Weights of a small transformer language model.
Size: 21 layers, width 224, 4 heads of 64, vocabulary 7531, 15.2M parameters.
Architecture: learned positions, biases, tied embeddings.
Training: a variant of Muon for these matrices, 475M tokens.
Each number is 128 + 24 x the weight over its row's rms, rounded and kept within 0 to 255. Layers, rows and columns count from 0. Numbers have three digits each. The size before them is the row's rms in percent of the matrix's.

# layer 13 attention value, 256x224, rms 0.0885, rows 108-127, columns 0-111
100:130107137153139125138123124132083172136143118159124099098126076118134081170086092152141103157147096175082143091130139112130114178130116099111165155126127170136142149130126107095147126147113064118116136159132094152155137126094148114145157104115140131124141159156147174140115116089099109116139112138141155134122153172116160094101123130116
108:095118176125164127141155119108171125095190095134131105154141114109138140109130156148131126126120133120146118100103133113134133150104130178122163129100131101105125119146138125133135139163073126114103148122124134144121090136138131106088120102184085104168143162136077113154171161088108112103147105176159129119109104165121136111112138149153
088:153139154126128122124151104128117128138167101183067159098091164112107141109112140154111178092115076130168154147142113128151170138157095145137140121141129127095112149140114136140113105124146157133132091126107123100143120114120120107120140176194170169120108159114075126116109132137133109172114137132112182141167127164124098089147129183150
101:153080113128104152141098124161160089105088131110144148115144103165101155131138099089091158131102112124126098127133160165143123115132074124151138107132097130108124105129147158116092120103139120139150105136119143077179108124151123127121128143128162158089127107067120156080129127133155171148119145099109074132126122110117133168103117157070
097:154132101134078160123119130118106113129148142092154106099131143147099165111186135102172128143121135140102171129100128116121137124141119154160092099128107108085140103181146133130129112145112142129142150138138118106133104122132124133095066134102119125132154100119131143112132175119087121080153146097128159144141158126114175121173128086138
109:116155095129132143143105118163163128105122139144099155102122128129128149171121139137084136129095127132165093137116134129137119148133131153117139139071110134090159154150127147154123114110098123140119161144152169119105128094118098120141140165140147142151108078150165114121110115150120112132132125125122117104131148143159116117137125126128
103:136117129132117132102090117147107177125144149167095128098128154117104188177097124116144165070144136123151193120164118095102103138162166125125096124101144154127165121083109133119137106139136131098136106155111136155116163160096132149178153113098107093137129119152164105102121128140114120132133109154116164151077155152155115088140110155099
098:135133094096155088127131126143119124126155156134171138145102132126088127110128101103150080130113136125095151146151085114148095085111102140095129111081143145132148108167147153130142125177140128131174147099083115095155106100127138108115130115087123154134125136096141129115086120142146091086156156125133096143089130148161105150116146137136
098:121129105125160141139149101111138115128129140178113104156150131157138126107118159126132149154154117109152110075148102119118099129180152144102086102120133151167122128158147153132111134132113089118143117137137140151131122152180104114146117107155141168143142111172141126097160118114126127102089124189134090149126142171125142154086173090117
091:123156141097112105140151146117103082138102087137156135099105096107114135147139152097084105114096146143104145138125131118161145122166111140166100102139116150137169088133147138149115154120147120130182166113123116138154122157152068123125142157162148152104131142167129141093123103128142106130126169108060104131129130068128143117117136138114
091:084137163106118132113156141140186119126161106111151142121134117119173109160110154123141115102095137145142140101112130122135182169150108131123128115119147149071145152151159108149117102144108151141131142109124099096067126168118162110119179146156109127108143096105166127092115188108132130133120143154105170139134130111102145123104133139146
097:117128133133155130122150140095144109094145079129129119147090145118134107104128094069127092159166124090115109122117141139149097116122155131154148091140106157148144112144118162114124119155119105095151116128107114124112101088134141101127101161167151143131132116149148147114172113115086123115098131146132158152126163144135150116090149086123
090:104128182116129133127139127160111079147137145133147090099120098152100123138111144172114094116100149160136111111105120114130172100157179137147104157170161091156086107131096106132115146140126141161141162106110153126153129151124131131124178128139144131094103159089079141101130140157161155107103138153149125143180107109103128168172115127136
100:136099156124118162108144136118123135114107139136131115155094122128122084162126122102110073127142174127103119124173142097093144149091129098124105122105150173088165163126146114132139130127142157111138113169152121154071120131113107099113141133150133135132135137146065115160150100142162117097088116123141150127123134181111107102129100122148
092:139175094104128132107105113158094130159166155100119111144092155152103155136159118138160163112126136134106121140098134129119109119102120115148123142169166090145099112123132176091147137104117147125155153138113164118193162101100115130115125168104092127154122094140128147122128142092138128078137136118096132121112139106157148127169128111074
082:135123132147102122132118149108091121149119189165130103148129098185108162128137105093135123140109133155126100115136136067115149105120171075155090113101149146135125131080142153116146102141148085148117137106141177113120151114147131096125141109146094137109089092095151132104121153132178145151135136062131113128089141112097127146139159169101
097:133101128077119110137151099163104131109103161127147089122142153077102125117134069161188110169143140142093111136123085141144148090135081144090134155110107138180181161143086118133120142154106160161150117147098115101113124129126068146126139112096129117142087149151124125128115086133131093118144133082087112133119109112140117105129138149134
094:107155124120139127165156146165149156107163072194122108148085108097107120124145121158133124182117160155122140128135073122136109144167128118091149123117118097123133101163130104098099145146132126163152156119152170170098123135124155127110150108088179161179114158124100148127106144119133155166115123142120147105153113128119105135083162128123
099:124180116137115095123166136149120119122112118158125167135147104109108100134088145129124181120127085112156161109131116125139120168166118159134134107115169115097117092139137133100137130116115161093125118120129133140110120135154117114148120104149103114169139122121123148109097149163113116126141069152113142097145139132148138111112113123134
096:165142116120112077136135145160159120109123132138120138132159117122144176159154129139143083124131113090108129130160149157137129089150158123152115146129134059132158090159097105119123118086119078126149135090158126139105120149079114152139123164111142110086119172161134141109120077156089126144092124123125121184134124134142120086120144136163
# layer 13 attention output (transposed), 256x224, rms 0.285, rows 108-127, columns 0-111
099:130126120119173151145126114084154158176112092160130183158135168102157148128171143069128160103167159104148087136110103133152159054125150130117137127132192115114156138106146129112114120127160161133141151142168125144100166122114134129144137109164134102116124119085139152125161135106110126125128137158087103144167106114124115159140118127135
109:117115083127122150105143121132094148125112140118148133158128116134114115114148132145135114116147060124096119138108108107115160109189102078151121119119125120102111130169164154116115117122120131124126116160113133147123176122133213173132113161116176116129127128142126095130168103151096152123120132143120125142131152164134148155112131116110
091:155121135115141096106146133131138148099078138111123114126127103113130129091140126079143125147140152133122138130149126110123087153141142143137094182135103149159141145082157134084146121088091140121151128090109155163192112117137112141138158137121107145159144124135166085117135163146118109162101149103109046117129120107114132142146123141104
101:107150167147110137127107136100078149149145148140099102113172128118141079139096130107145137121117150132104176123130137146112122155120129148143178069172123143155093153165109119131130179101147108139115126121155149121145089095108080091113142128076095086161099101165131123144092117177138089139111148146128131118132115143165138134153111107183
094:138108147133096124133126110126171139117121139130127170109059096104075144128114148158116138080110142164111117145126124139160116130123132105126166149159110133149108129094093145147121109123119097098113115118089064144094093149106146127132143103175159102136106109161146137123142135128141168113076151120140126142118149106134146149102135101100
113:150138135130131129112152151143109145163126151152113096123116173118169102147131155163167117086107122139110146110159135086097137153130091124133120105129139109135092091164132146130116102108128155135151120081110111147138118177135137134115122142132153114160153170123152146098126132138203137105089114111123121131129113132110171155088093126091
108:114134105135140123132143140162139149124124121116117120141075153132178152138191144101167115147119125145122097115115141143155148093121152097090158141102146107133153146146108140088136140097127115105129147082117067100115117135171113130125123136152150136125150147092143161138141114105140124118171117126127169140134130131120120151138101139144
100:158092136149131090119147159102098120111098136173130129175085137174112092116138147136107161115155159152126168152112158145137118124131157132147114142120099134095121140176095090151125104096103110133101137161115144151116130122105147082134163100121106115141120115144144089107142133125124143139062126137129090173140120119118164087156120090127
102:154132144135132113108138109124103132133141129127168141129112128153173121092138111139125130102141129116095115143143154099106127125143101079189125138189111152107105139045123081125087137159137158151111126106138130166163154105115153136131105134111107127156123140120094131112130135123110148128194158106165123158152141140126132142112109157116
082:113101170127091154146136136132140137136118143112120135096106166124120131160137111134132104142109149102127136134137157119134069166075148162178150152132114109158116153204101129090137104134137145098156124100143168072127097117121127145114103106105145129118133086104148121111112096090101078083094148126145105158117121151103139130150107163090
092:177117148162140173148119124137110119121098098127093158173103132127095144152151106157100126119130179143120120124101093093149104113137122132136137114129100116163130133056104114167138123131159111163106114111169122128166141102125117138121131117147150096123179121118111110158137090172153073108100176138168113101137129139137109144124088117092
097:144124126147141095138147070103157069112122114086157125119160116132105139079152088096131084110094111126119129099144159155138152129123114124178117139125084102139137147123156108131126118157132127133149107141126108130112118107112143112127092109110092127128099153161101101129138137098130089105114142143134117124154125126150152127137175155135
089:114113145141146065125129147170134117123122118131093161128104130107085177149080120145104173136141158184113177112108121123120092172086098134092130133165114138129166143087105115086188121140109146110112147129137133116137140078116164096121129088127135146130131113121122132137131132127089101147131108147124120129101146174134132087124097113116
101:100111093136183128110115101096138103107136124170129132173139156123142108109156195148167166122127093119122093126105132149160099107119117149128129112137146132147132115126154116137110079109158119176126137147135078118149123104113168176152124099109123125105166139105140169143121100110128131167146088171089134145147055091107109113118129103139
093:112101139132109119168115149157139143129085167136140112108128108130149152106131129150121083118132109112145151126103116158122140132154149134156152126113060127095129147061093106124108173123161142123095154133126156126091125152123119108153116107153184137087137124106145192109119133168173077125135148085180136155135156118128133118166166117140
083:107143126140130115107123140137097120104139170136085110106147078129138155099133155106105128122129183113098143138143157156132105128149103155128162118147070146140114147106097066093109141188139180137151147169098161141111149099140099108151106118101143151165135162137115156105134122129118137145135124160114145095162094159130128128140108141112
100:121156148107110126127107154088112136131140149177136134110098140138089111133146162108099155130132105102118142170136171130142106098068169159118124142078159133124080108157133104109092076089154129111110171129109156120123105113118149148051145120166128139177145099128148120167148165122170155122079141134098132139119107124161128111104138169171
100:139167157167142127143105110098168119183108159146140139135087120133148147149108116120109148151174124109108137153138158126129126113148086071117135141132126105122127104090100160154165131117154106123121133146147130113152130100174141126142122105099084096120113150113124081126196145098104112121136133110116125145133127132117113148148087127133
100:150127183128098140167119146135153138091145165136147131126106133118198094130150144103102113145110112167114168130127179126139137144124127099131122116179102134097115112080183131169111117165098117156158129079155095133102134118108089123096140148112159137100104121106138111139100107119135125131100177168152126144101126133091119135138124114101
097:074119142151124142076117084148140121145136172118135176115099181176121108138155162111165156123101095170156112136127122072093130188078107121115130132090147164112101123135107124145166129173123129169110134137099113109156107085148138144115165141146111122150139143085153110125078142109157160086166144115140143089113139113110092133134120120116
# layer 13 attention query, 256x224, rms 0.0969, rows 128-170, columns 0-111
104:133142134158121166141103115125126112129139123172155124172168161120114122150119158076124139104186137181128135084099133166151133136153148151158116148106092078132172183123133175110152123123087086131138138112148143127158084123156086107123193121129147148099143133122124098151124179149139141104093104124079142119110108092107124125128119148097
096:162099126123086125109166149093067148146155142142149121129098118076107088123168130148162144113106143085130118176115124121133125114121095128103126130125145122111116135056151125132113149189145105180088080139089148143083120151097107137155136119155132141169125148153114146111160127137156143112103096130101161168175099125092131087123108161130
095:108131149129094152145140132095131137114129163099155081103088175136153100104142099129129103121127090139110148134110095131156147054118133116098124097114143083135139097139133120152085092187173147152132119137121100176138146144097111126112154185118175167136138085127120141128130108137154114091158154125154100132133084101144137122095116111174
098:117094083162175170159132123137165173155143141102142144113126094122128165135142121101136100107178128112098113107171113137098109137143094126120122106153125136164118109162120152172088128095157166156112145130109157141128131156136138117137120165118159106131082148142062087153123119113156148117132128104142115146161122130124117120141082165162
105:128121094107183139145169067154155126114156084141126107135163144142091121168106085136153155142127145157123122143110120160105114125101143113123111085135131141091120119123152122136131117115099113154131142098152129114169111088120157156140103130141111109104149127108102157131140118121137134067097162146119110106103119127119158163123063135134
092:149108156081143151121131067142111115125114093120115128169141086181097125175075104159121140128101137108118163144121114105134119123110117139137129119104145098122131122098141131149144106106124149131141101149133166129151082163091138139136139084108123130133097131153067113161102124173073087112109134143111095141124087073156140114157128100097
108:121122140131112123107092114104145107126136088120141141105142109108098127160109154138104111142174114109106120169153158068121106127169159103095162113095140093141054128172131197096140147122125129103159105160149092172109129158163133099125151135102125116150121142099148138140125127119106135138147117145111097123108121116167093103129111087100
116:101110119142102119129077108124112134135093135119149135107146116091165121127154129096132139132167111122153138172121125135103132133100185157175157115100150175134149120144126179127116137114156128140109142153091150165105139161139130100096191161133125133150140131136125126151139159102128139138128135136116129177098165116124111143127148093111
105:115122150117146135136123177132134126115121141085121174127119147145142081094108145143142125075124143134118135120146090155132107166125191117141121130132066133119166113128120131120117097105138103097129146134114115141151153137135155145097189144115188166135117130166134097113108120111086125144145133123098132142176076174130124123124149127130
102:113130145109139142147106166174121139138107106107126133146159074121139118101130120120101178119151146163126131127076110105144142146087164136159157141106117143129101109133148124104153133136146113134175119116131140137107153093100120109135109100186129164133168096150125180130111096141110108157174136107125074160136163127106117137097111103146
097:148137114112099165125113103149139096084164090147146131123132159114135159175089063152169127137115123090128121148089111139111140129121151144116107110132152150103139119111126102127137083155125175125137089127151129119134153119106141127089113071120069132161105134114127145096124114139120132140131129138136144101160103154117194107102110124068
100:140144126129126158155148106161187145131162122125107140169102113103153167090081096061127141112148121166113169124134118126136114148128114111194103147094134184129131140111144109098140129128143129113124141108127145115123110109128128119097152100124086127131149085163106099105118137095113132138097154133114155109159089115099112116143144137166
107:165123163105158095088128132164138091170110090150145159142114127097155130158108127116118097129141119133110124138107109139092108115085113135125164155125159151100159144125127148116134121101113138094116128117168127128091128166109120113148119123130152095157152137113091152130104130144149121098154092102116070109109149089113092116114151100114
098:147142105123121153100089139079118145094122116098128130168093162142125098155171097208127127120109147095134106155089100127155115135126169166111153086163135156077133121108100116109115093088118115150119122119116118133144132121132103142151156127092121141120129093119089115116158128138127137135116190159152174144097107131120144129178109134122
103:146146129136155116155073138126177115139102140147143100138170142124101155149145114162126156141106148178112141124150121141158094140129140084113133109110084109124139129142123171087115111122148142133099108060167115126123133119108134144163068119133111165115147093117143141162135137136138152090113116116118111138146126108126102116144080123129
107:153137140096168121115124079118074156124110120128144156137138148128071146117148139139154136103135127075110076153142134101153107094157107149114117151143150156112101140124150114124120120092162156117062142122110183113136162147071146133179131124114109118134123143086152104103134140105130131135103122131148139098157109141118120134173090155152
115:160080139137085105129146139149140165145123114140133106071093108153072164116129140154142149175109087097156128104097136145146142164178113132138083147184162129119147155099160117155155154146113130142135119095167158133161157110117143109126134119121145099104145138116131137133134143092145149097133099148129110101168147144143142130164113135112
106:151150099160122119135128151143117086134105143137075144117138139114129119110141097109163079139142125143108157134114121088121094152125106123150099132129122100142135122105118135110138128126116122163151121168163131144129172109154135080191117139132135152115187180115118154111129109131144123104169110164159160145127135127087135095089130097093
103:069154124116112146123144156101095149139109113141145108147122107158151118118152145129083143084140181152135139103115118110139161131118130105143176112094109125089112151100143110150096130146148086125126079135114144133135129141144139134111113160156116167140099123122109138104156128155125154150110113066119128120134086152133131115135154162146
104:167117150142109122134158082134121117136133137137084112107112125116122141148144090141175066133152128111125099163158130120172149132095127137133104118175155129129127132147156113099120119116084114141139120119121127141081177131124076151161158162135159093149154100141126094152146087136135194119121134103172095127163100146125114121109104154150
104:080121132151106140141114098137116181162126118127142180120157160155106155145096091108107175126124154103129129094122115121091133140119123085150123102123100108095107163142150167094151135115136137136145179118112131111164080103100105109089158157067152111145126139135123130149117148084118106116117151141160153147128132140112158096171125136114
098:115106156197154112170095143122144116122156128171168123130139132113141145077117116108091105141127106131150091142120131146132155128136134156159169160096172077118135131161120174108116101138130133123131085160136127142112114114164142137126087135111147152122091127143114145124162119134150119165147093157128100125149099096148155077165147152164
100:107134111126146116165121141104129075131167154157127129105154133139132122122092101109138124123159110168113106146137137159159099138092132115174120118123161106105094142112115141135143113168129106130148126177165133164117124141153099145137127181131146146093109082117128120110128141107172110089181141114142126116142138110174175148111124113117
110:108121115105135140146127144117150142140058142122136109100133147127160138087147148137129097111139124176112151151131166119110183140111137098094157173112110093154118132169125141092126096125115140113111156148144129103146170119169112084106167161152134138142144119110134137176084115144102090104140106118137085157142131109132118140094124104179
100:103135125069153062076119163144153121136103145143121123090080148143133141120214128114111112141137132089153152151118132125159117188131151133118122133157091147125133084131113156188168126115158160090080122154162151127116153139142125093118140098123146129130166112143151156169158124087108138152128124117106102169100169126132126158148156144157
101:133130126129109117129117117147119125113171105098171114141133129150087106143146138126103118144117139101113129141135115147142131075107148117120104096153173126150161171159101163138152115105119124133157143116124150144113107133167108125132148145082089223141139147131164100090149134136104158122064100118125128150148101121135131102112169096081
101:070152117138136129125124116116109102142128137105109118150091156109140147130131097119103131165098089130122147123160149082123138111126169166115140109181154177159112112166175134121193144125141180090165112142165126130126137125128088118136098109082124114123107083108082133112161083123165097104134125136152127101132113143129143101134127106127
099:142111152141126125163087131150156100116170154165124106131145102122118158148104150121180101134129128121131111143151105152112158117118117127158134094136128161120115148137168123124101156141162156139103150114134119137081140133196097152071118084144113145144140115121177104109112123143121141105144131082125174108135114130115112144054155116109
104:141091127142141128165106129104098117120176105126148082164134157164130130133143149107120143135109097150094105101145161136128082093121142123090139166154144132162138170160106127139090102126133107099144128143153153102086117149162157110133155130119152160106127149169151141138095083155144130155099124136145112119135159112127088119137135111158
104:102098183089111143091144105091147126117148144142164102114164129142130096112129125134130094156112106128198141098112148143106160103127123088095128165131108129127112144105124127155104110147107163128125134165104137142080095118168086075130126096108108162101131133120162159153114135102094095125139142105137137131114147118124126178151146116110
100:128095113111165154135139118146125123171197089154159110170143143112140110135105124110154164094121136163076090149091120073164116116142132099114105090097141098101110128137119110135146194091105124158089149128138092119140100149120104168174152121166099109147144098146089098129133127119117170122126120134146133098139149162103126132125132129089
097:146149156121112131123115111151114134124137057117139113116125117141146140140140132169141119170101124126094114123132167155149139128126139128131177112141105115146167109127156141106144153120157048149147088115117107156142082099126130140124173106147133114130155141139110147127115128104149062092102133143139144155099171137171081143164120138100
101:157127140132119126152132101134113134135123123111124153105134135159161159169127122099119147103131122173105145100137139133094157141163124113181152112082101123192106101163096180137159158154135123134108121071094113127146106079158142143120111085121128160101119113145143138122150168115142121113140111154141097146090130117100118144112158136122
101:116129113171123121132132136148108157131100113112146121152082124102110117117113158117157123135129151134103140137133101126117090176091182128178129074095178105172115124152133124135177147138142107090160103108110151133143120103148139136131081196140113155181110134137129096123118119153144158104114135141153136126123112122115133119102071124105
097:114136169155105137118120158150130115123082157107121181129112147105130127127138146085165099080122120134147146105149106175186154147118147129172138094119138125175130140164135096089118157131191106142140152110177066124126169127158136127110120071153167121105186142126145115104114088138136124113124144149135123106107155160112149131076127117126
101:147124117122096135164120108151083112112138091122134129124144130141109143194100124130143146129137116112124116153138174099148068121123109128128097176118172110112086122091155098101144133134128135134118131144143156113117133156114133141111145151152115045193140094099128132138141126172112142092135114090113125121149132122124130122140108138103
094:162152125114152141142145120146111111156131140139150143150104103098114097157125110088115100114094144096119112117142156128128135029115107113078136107158176143136104135111161132165138107091134108113140135089151118111132114124137117125144122159140151144137175098111128130119181104133138157110152085148106158130109085143100107128139115119185
100:132108146139157110188114091175127139126085118116112132091109106139121143154093158104156115154179168121099128168162110130119068191122136124137128132146132154114148112163126155139148125135103169151068109137067120111171167111117129171095097149160100135155145110116135098141125129114138126126092139108176120141112138149127126068122138173120
107:111114142098160142092116142141171103099106068130113092181086137170139119127179141117085140137129109141091157116151104112166151171117141175142139135119098177127124101063138163109118147114072145075120126140146087124137160100088119112154126114114125154136143106153132164132133142123117101144152145125137077133078157109124133142151134084160
098:140151155102108112098117121126143122149144134109091163097107101102158134107160171063137120112127168136131182166095168139130124149140134213141155121134132132105122146129103165110160165129111118118138136171153115127130120148151072119136114135129170099125150110124120107161171121126118150143093169132142162131159094114138128093124102135113
104:139085093179163121159176156142134133105133162139137071105140152107136124146158140097121132113137085170114108101109146130116156128130132137112143098120082149114130151187108111126125089102110102148139097117125133158100123110118143108108171087128128119115153091131173123106101140127114089161134123145149095119090129135161118169172144106163
096:148162088105139087138097114172078073090135146160097138103179152148126104102151094109109164145108109148142124105108139129119097117137138094139106149186139126108100122128130148116134132112143098155150093162111124100111093160152134140127114121142103139098148137172153148106137179117121126097141118107140146129138132165139095180098144138115
105:149134095106169115161173106066157122148159152108119088111169159088136144059191100117097148141160139102103133121137129160152139148131119131128100130103174168130145166175144165133106143086130108157103106125128080097126104164083126088138110148158166113086118122132137132107155100119138164144151122147134095101102161143103133106117109115138
# layer 13 attention key, 256x224, rms 0.0978, rows 128-169, columns 0-111
105:065083158132115132114130140149166093111180099127128117111147123102088103105092144148099104110133120135111136124096151099086133135124141127128149168090124116097115112128109134147149158152136119107119155129169115101138126119113111177137172119156154145127132139153169094135123193142121137148108117103092178129114118122087078173155164125058
093:116115143120146114102168148138109111090107088118123105118096081110140135119118171141131148125173155133142152162107108147098146139138112148111117124125121112099103137125107113177126127129129137137118137133155152140131156121144123132105139164138109098161137110171124175117153155138125117085115095107131186146143122105122115157124146109136
098:105151131144092160125100108123155164136146117115114139146116165142100075147151143162123124105162162150175144177093104114100100101102128130104061090089117117142167129097078132137145123148096095126101140166170107120181139153107153146115106145107127166135129097135161130096136165111148134115141144098131134126142141123113081137126131153119
101:145105128139174189167208114102125175111123102083136123133109143117153112177144142121153080159107136112147129092126097118137117140141114128139110080129094140134140152112112109117107174067125178125142149133146141147116130139171134120125123138137143088122105164156102148146127071131111124118164145121120106153140143127109122125156125136159
104:134136121110130117139093117094172125110157075142100138149125157168098106128165129158142116124147165082131097105145122153131135119072132113135161116134141121079130141167093138138134108127140151108116146123100129119133149150102150129126158126125131129155162115130121122125129131103103114119115141157126144142141112162115132188182117122135
098:128141137103119097115139096156113125166121137124095149155124072165114119097081171170113089147099135133117160134074128172115129131130124106082123117146149093159162159150106159121138117151151141179111152146134088117101142112100098119123133140149130103082080093145057133145124159157149129104149093123141121132143098110124154134139120101133
106:135113165160127137139099093151134141086104112160123123152129131109131136144102136101128107130126095128119105100154135103106108100106143141118095108108148081137124139140157149134144135095123126132151149126184108101110083112165101158142159121124175128141112135121117117169128121153119146114085127148116122141134115139173141090092088093132
102:110090125143112102138095090159091083109125119105135109145137113112158138165102140139111149133099108126154165151105118115102142182154156116139089101126142105137133126105129128152113124132176115139140145097158151165151097136100143160109140145140106135126125146117090109131142164112140114122122178126149140090110140119153122133108133118119
102:126149110093148126103123165086145052128149130110121116110133119138144103139106101182126144081141131114117178167120146134156120133128106126132115122150099119139125146087113130092129109138139115125162117149112142127120113149142125166121139148125147178123120140138105147126146146147146144117140086178118155102174141132110145123108149099077
093:149097133103096138121151161125123147107121130109148160142120119112148129083138106166149129105131127119153134134116118120139099162091124082110118086131116141139073133065108144121170146133133125139116144075089126147107159131116111142116131139171086154154133150141110152125125127130093126133196116127131124109117109157168143151183143100105
096:138115096126111118084078146149109170081123119090106149158130161120140144118130144103178126115180143086178146104091083126112132103108170139148152093128110137113154139176157160113138115096132150125112115188154121082184108136161167108120123136117091123128123136130113098081089095123106155182128090112141103102172112116100139136110133104108
110:131120112122157164124115101179101134129133089158121191135152122099157163085101129100129140136095137145129139110169115154161163134128092133117103160098104150141101169158140100152149145139154145147099122106118113131106111122109144146132133139079088119146117123141077077107125111124118136112122111084120127138161115088102097123125146161200
102:137102104118126155118120106140123112110157096117157116121102122079148113126102126108169129092106136117182142148147093151111105112099124144116170078174154130148130099176121116104126147143109156112167147131143116121128167162121115113131114099132130163099168173124100148142124187146145125123159118114094103149121143077150156122115102140159
101:144136147095100200128142154113117124128109140136148128128123134159138128143181119138127135128104137137160132117107147085102109149174150138105126121144119119103137114122085087141146124130135141136077095143104121124141119108103130143136158092149132153106142078131146098103149155130127116109121154126135177169083081127090119134131151107118
104:068129138130176160124113161157154120139122122102142091115174122125126109148153110125126163131146160116094162124118108171121071187132106090132134096092101079149140134120095144092082118121152132148106165118152142106101114107096126136146096087089136108133156083099127122129114171072118167130119122100126144140131136142134102098136167140122
102:165113104124136089083154110117094100080084173142129125108108124136103150163115119092139187121154170135145105153107115106130103141156106118142127118107113166107120125119090116125139119145143154094107112144138155122130160083113097143195135134109105123105120124087126159083144127121138137097150114109132155155162143151149103112130090101118
108:142103117169151079119142117129150170142098151162098130107093120149129166087127187143150114163177102158128097123109133123125134159183171143113095159145160096145140152180120113144154119118113097128176114133123123153113138130090109111113123188122115105102131117141138093130128090107117130088122102126118090145119134125114073126075100175159
112:134122145147178099107120154152153087132155128117110122134130117136160174108153127132157076130146139136112123145093092098148134138123135139115150121109098149141116100120128130142110122061105150132131158144093137110118125122156133111105140157129101125100138109140125129136136109100100154154107145155126110135103118134127115110113079136144
106:136146157109146112142111122105122144106153102089119113154136092153164166123094133132131152120115162131133152115133118128089149119109092125134109128101141159088153167095117099132077127148124089149113086146135138125123184131138184152088152140134122135158112146137112106122094166150155105146121095132118118134173139161156133120164144144129
104:153108081111129146089143099138129154114164136129123100132118138109145121128156099137187101082144148133159111137136136101126085092097098126140101145153120131136099104158101106150094136147134103163155134105167138115113172098164137166137144124125139105138108129102117111127100108159104161100110132095126117123148130114087121126130126112130
104:095112114160094127161127122085133157102118119115120112153117138148112111116090143132147109122084142092109130115134099119099108156143168123154124144117161116104135147171134102097138124113148131111147102158150115149098124098139162104157149145116185134150109164130154124146174132116147054117112142149142140108172151138146137149163087081121
097:118091146186146156189166160166146123141110158112111134135123114103135091119128093113109135130180132133114098106146131094148106167122139151131096111104123101090136116127097180137103095122156109120195154139133099054055105114166104118150095122135095104141112128132157144153145115151137114144124131139115117117100122113124151124156136155160
101:141120118132129120102129152141108130126122094126124153134089087119112118085151128134097123084127137133120140116130137138112097146099167108134113147108109123136141142123129156140111111110124090144117154172119123110106112136145091177142135093090110162141067125127146157129157128091117138118137158105090147149087135162164095165116137153096
103:105101140129104138102119138131136146119115151116159088142184162136160132133080128175130108117111141086087141123128126116115134141158103109128116150163109173164124124074162151100125109120089124200102171109147108125115068120122120165124114143098121087145142151115117114146077138119107073166123138121083092126138096143149135107141129136114
099:089176124134184071062101141199126110154149168118158129117123165161112164144120097117147109101138111117151099075119152115162130156164144123151116126150101109123160113086139141116113145126144151086090106111174166131161125119162086114132096120113167126111116125128125127126131105134136098137100185157106151155146141111133096118110135154176
104:140159166149108128114098063153141153101116120154136153091147098148111111079145168067115099118116131129146120140123111095107150117088184120108121143140174165148116122153099137091159117148117102150136112161117154099138116125085137139130148074050122182140120118145181107124131132134131132133081109135144110157129134126079168131092138113099
101:129137138119098151123118090096126099130133103105091120129111153117163103152147143161115127104157082162129123115168115103137101135114170174121076095147140116128132145115177135070130155125165153104118104154169137086067115117109108123140132120102116097153128140130127123148116081080163115097124140131135098137132116167149135065134150175112
103:119100150134105103178095127096099139102115136119077134100113112149115161153112172144132084119113131141122123157097108168133141141128125144151118127155125104129148129155106128103116139125152145173134089128145073108169100137137129205056092118088109158119151131132093133104133087117130185153105106101165164127135146131102128110156151129137
101:125104097183159133186145144159105094173134142119100115124153151119102149150141134096112112141150126132097129172144124133143103142111132177115136152094130172128102143103072154100123146138137156070171124129112146085166102113114129136144129141130151121096104155146125149121140087106107118143088084145118118158137143138141144117091122107131
102:124120181099143115103127108109105146108140105123081104185162154155129131121101150170109107158122088126140146131107144151104131100142124099133079151144137123147152182138157173108152115150126135176121114135115119139125143143130114135124111148111141151133134124111150086181163152133121079138130107117109096156117125138107140178132134148182
106:119130148085118132147162115154133102133140090118111098172122103135122080192145106097163118153114128086109127130116140121128090163106109080147101134116122154116099162163128136151117136092127113129123112138154080150116141111151147116177173138168130148133167134144108140149130162150138124121125106173074154096144095112117113151107172129104
105:110133096077114122129138145105124123133109111097128112105139109133171111163152166150116107132114114106130176135118128162125114156088130111139185129169093131139140147123131129125128141204119094163141138112092136108183125109096109159149124150170154136114138123146145136161136165102130125081168098146144135152136138139148130127124137151104
099:090138142122136128132125130159129129125120130142147124125138112148122156173128157083114122135111075153126138100137091120121140172153107134148112087092115128191147130121195173117147163149142146150132115097105154091131145116118112152119109101147134118081116137119139106116108145103140138179096132141164085101114140085143119172157159138147
102:138170160164129143179148117118120117143101106133163101161139086106141110091134140116164155134098105119128157159165118099102125139100139110153149115140154106107106126143137110104172131131068125136121090094122155074127144150149135144116146130084095120204109136131128119154076125149106147127095129144124137119157071131157122147166126133138
100:095120148164106134107128140136133117099118133093120148146099099117120174152098129109179130088127083112121144127108133114152088168121108140150135145124129155145139120155161109126122175112140137143128153104145127085121131135170169158128155130097094183090146118134122127104131108110104178142130121149107129079125109101150120096111126138101
105:147116093124114125169126111140098128135152161109098116152130149141082134141088118136126114132202090143122142189149152129118094119132118144123150148132124140086136124158146087125143149138142127147141150142153101164123133109161120125102149200131070111157125157114086092120112130151149161117164097103123134129166099096124145106121129114139
100:151141153090113138123124115148136137125129125152100162097111140111161106083140150095103072155142086150090097135141108154108126126116116149113136125102176082103132145148077104166108142139142135163147174114109147121141145143117120124111167128115137125121141121132141111136150157102164113099144087138131138155125146122092144140162100107159
099:114117103169134078174097118156132135103141133141133090121102132137144171151091117111127166163123141159150093144141147120125079174087166080138134111137119138138163097159143151095125117140130122143133120163106151135141176113177139145138100153122125135171134111121139152155102142151102116127085120096171143090166139113135112112110165110126
109:109069123105165125088109145170129099111141125122158132110113143090120137111119123105103145078087136127129092095129138116113103128105134160095101132126121087182128096083164191112097124135138103125125172098151151138130120121110112117114143132101129168150128162127141110118129116146132107133163146149134088132103083165181128162124132154134
097:145104127101103093101134137152171110114113126120117138088096117129159138144157124110111108109136125152131148149101116151116144149142150130143121117105115108151086164113107105101103127145170130147139126195119116118129155159162071134151102119152174124131128086092112096127141112090123159139098144127155205134150099131097094107134144107135
103:142143107110112141174181148164149140151085158119118155115137148088155125131123150081143081134092104167099092110150167103141159129107125132106148163111137123143144153136194145141106116074089116122113134107117138101138106086074183071160143074099138156118123108117130145151115142097089136120110124153157133099137128115130110138136122149121
099:122123142113171099122104144174069148161155127053105142107163106172086154093137127141155122138137153172089111092102146125143094128138103104124172119145101144116132119129135133113111132097141171118130110093140131121121095108138119113106127101156102152120143145132163165140146123088164154117126144137136140115116151137127103128137118093130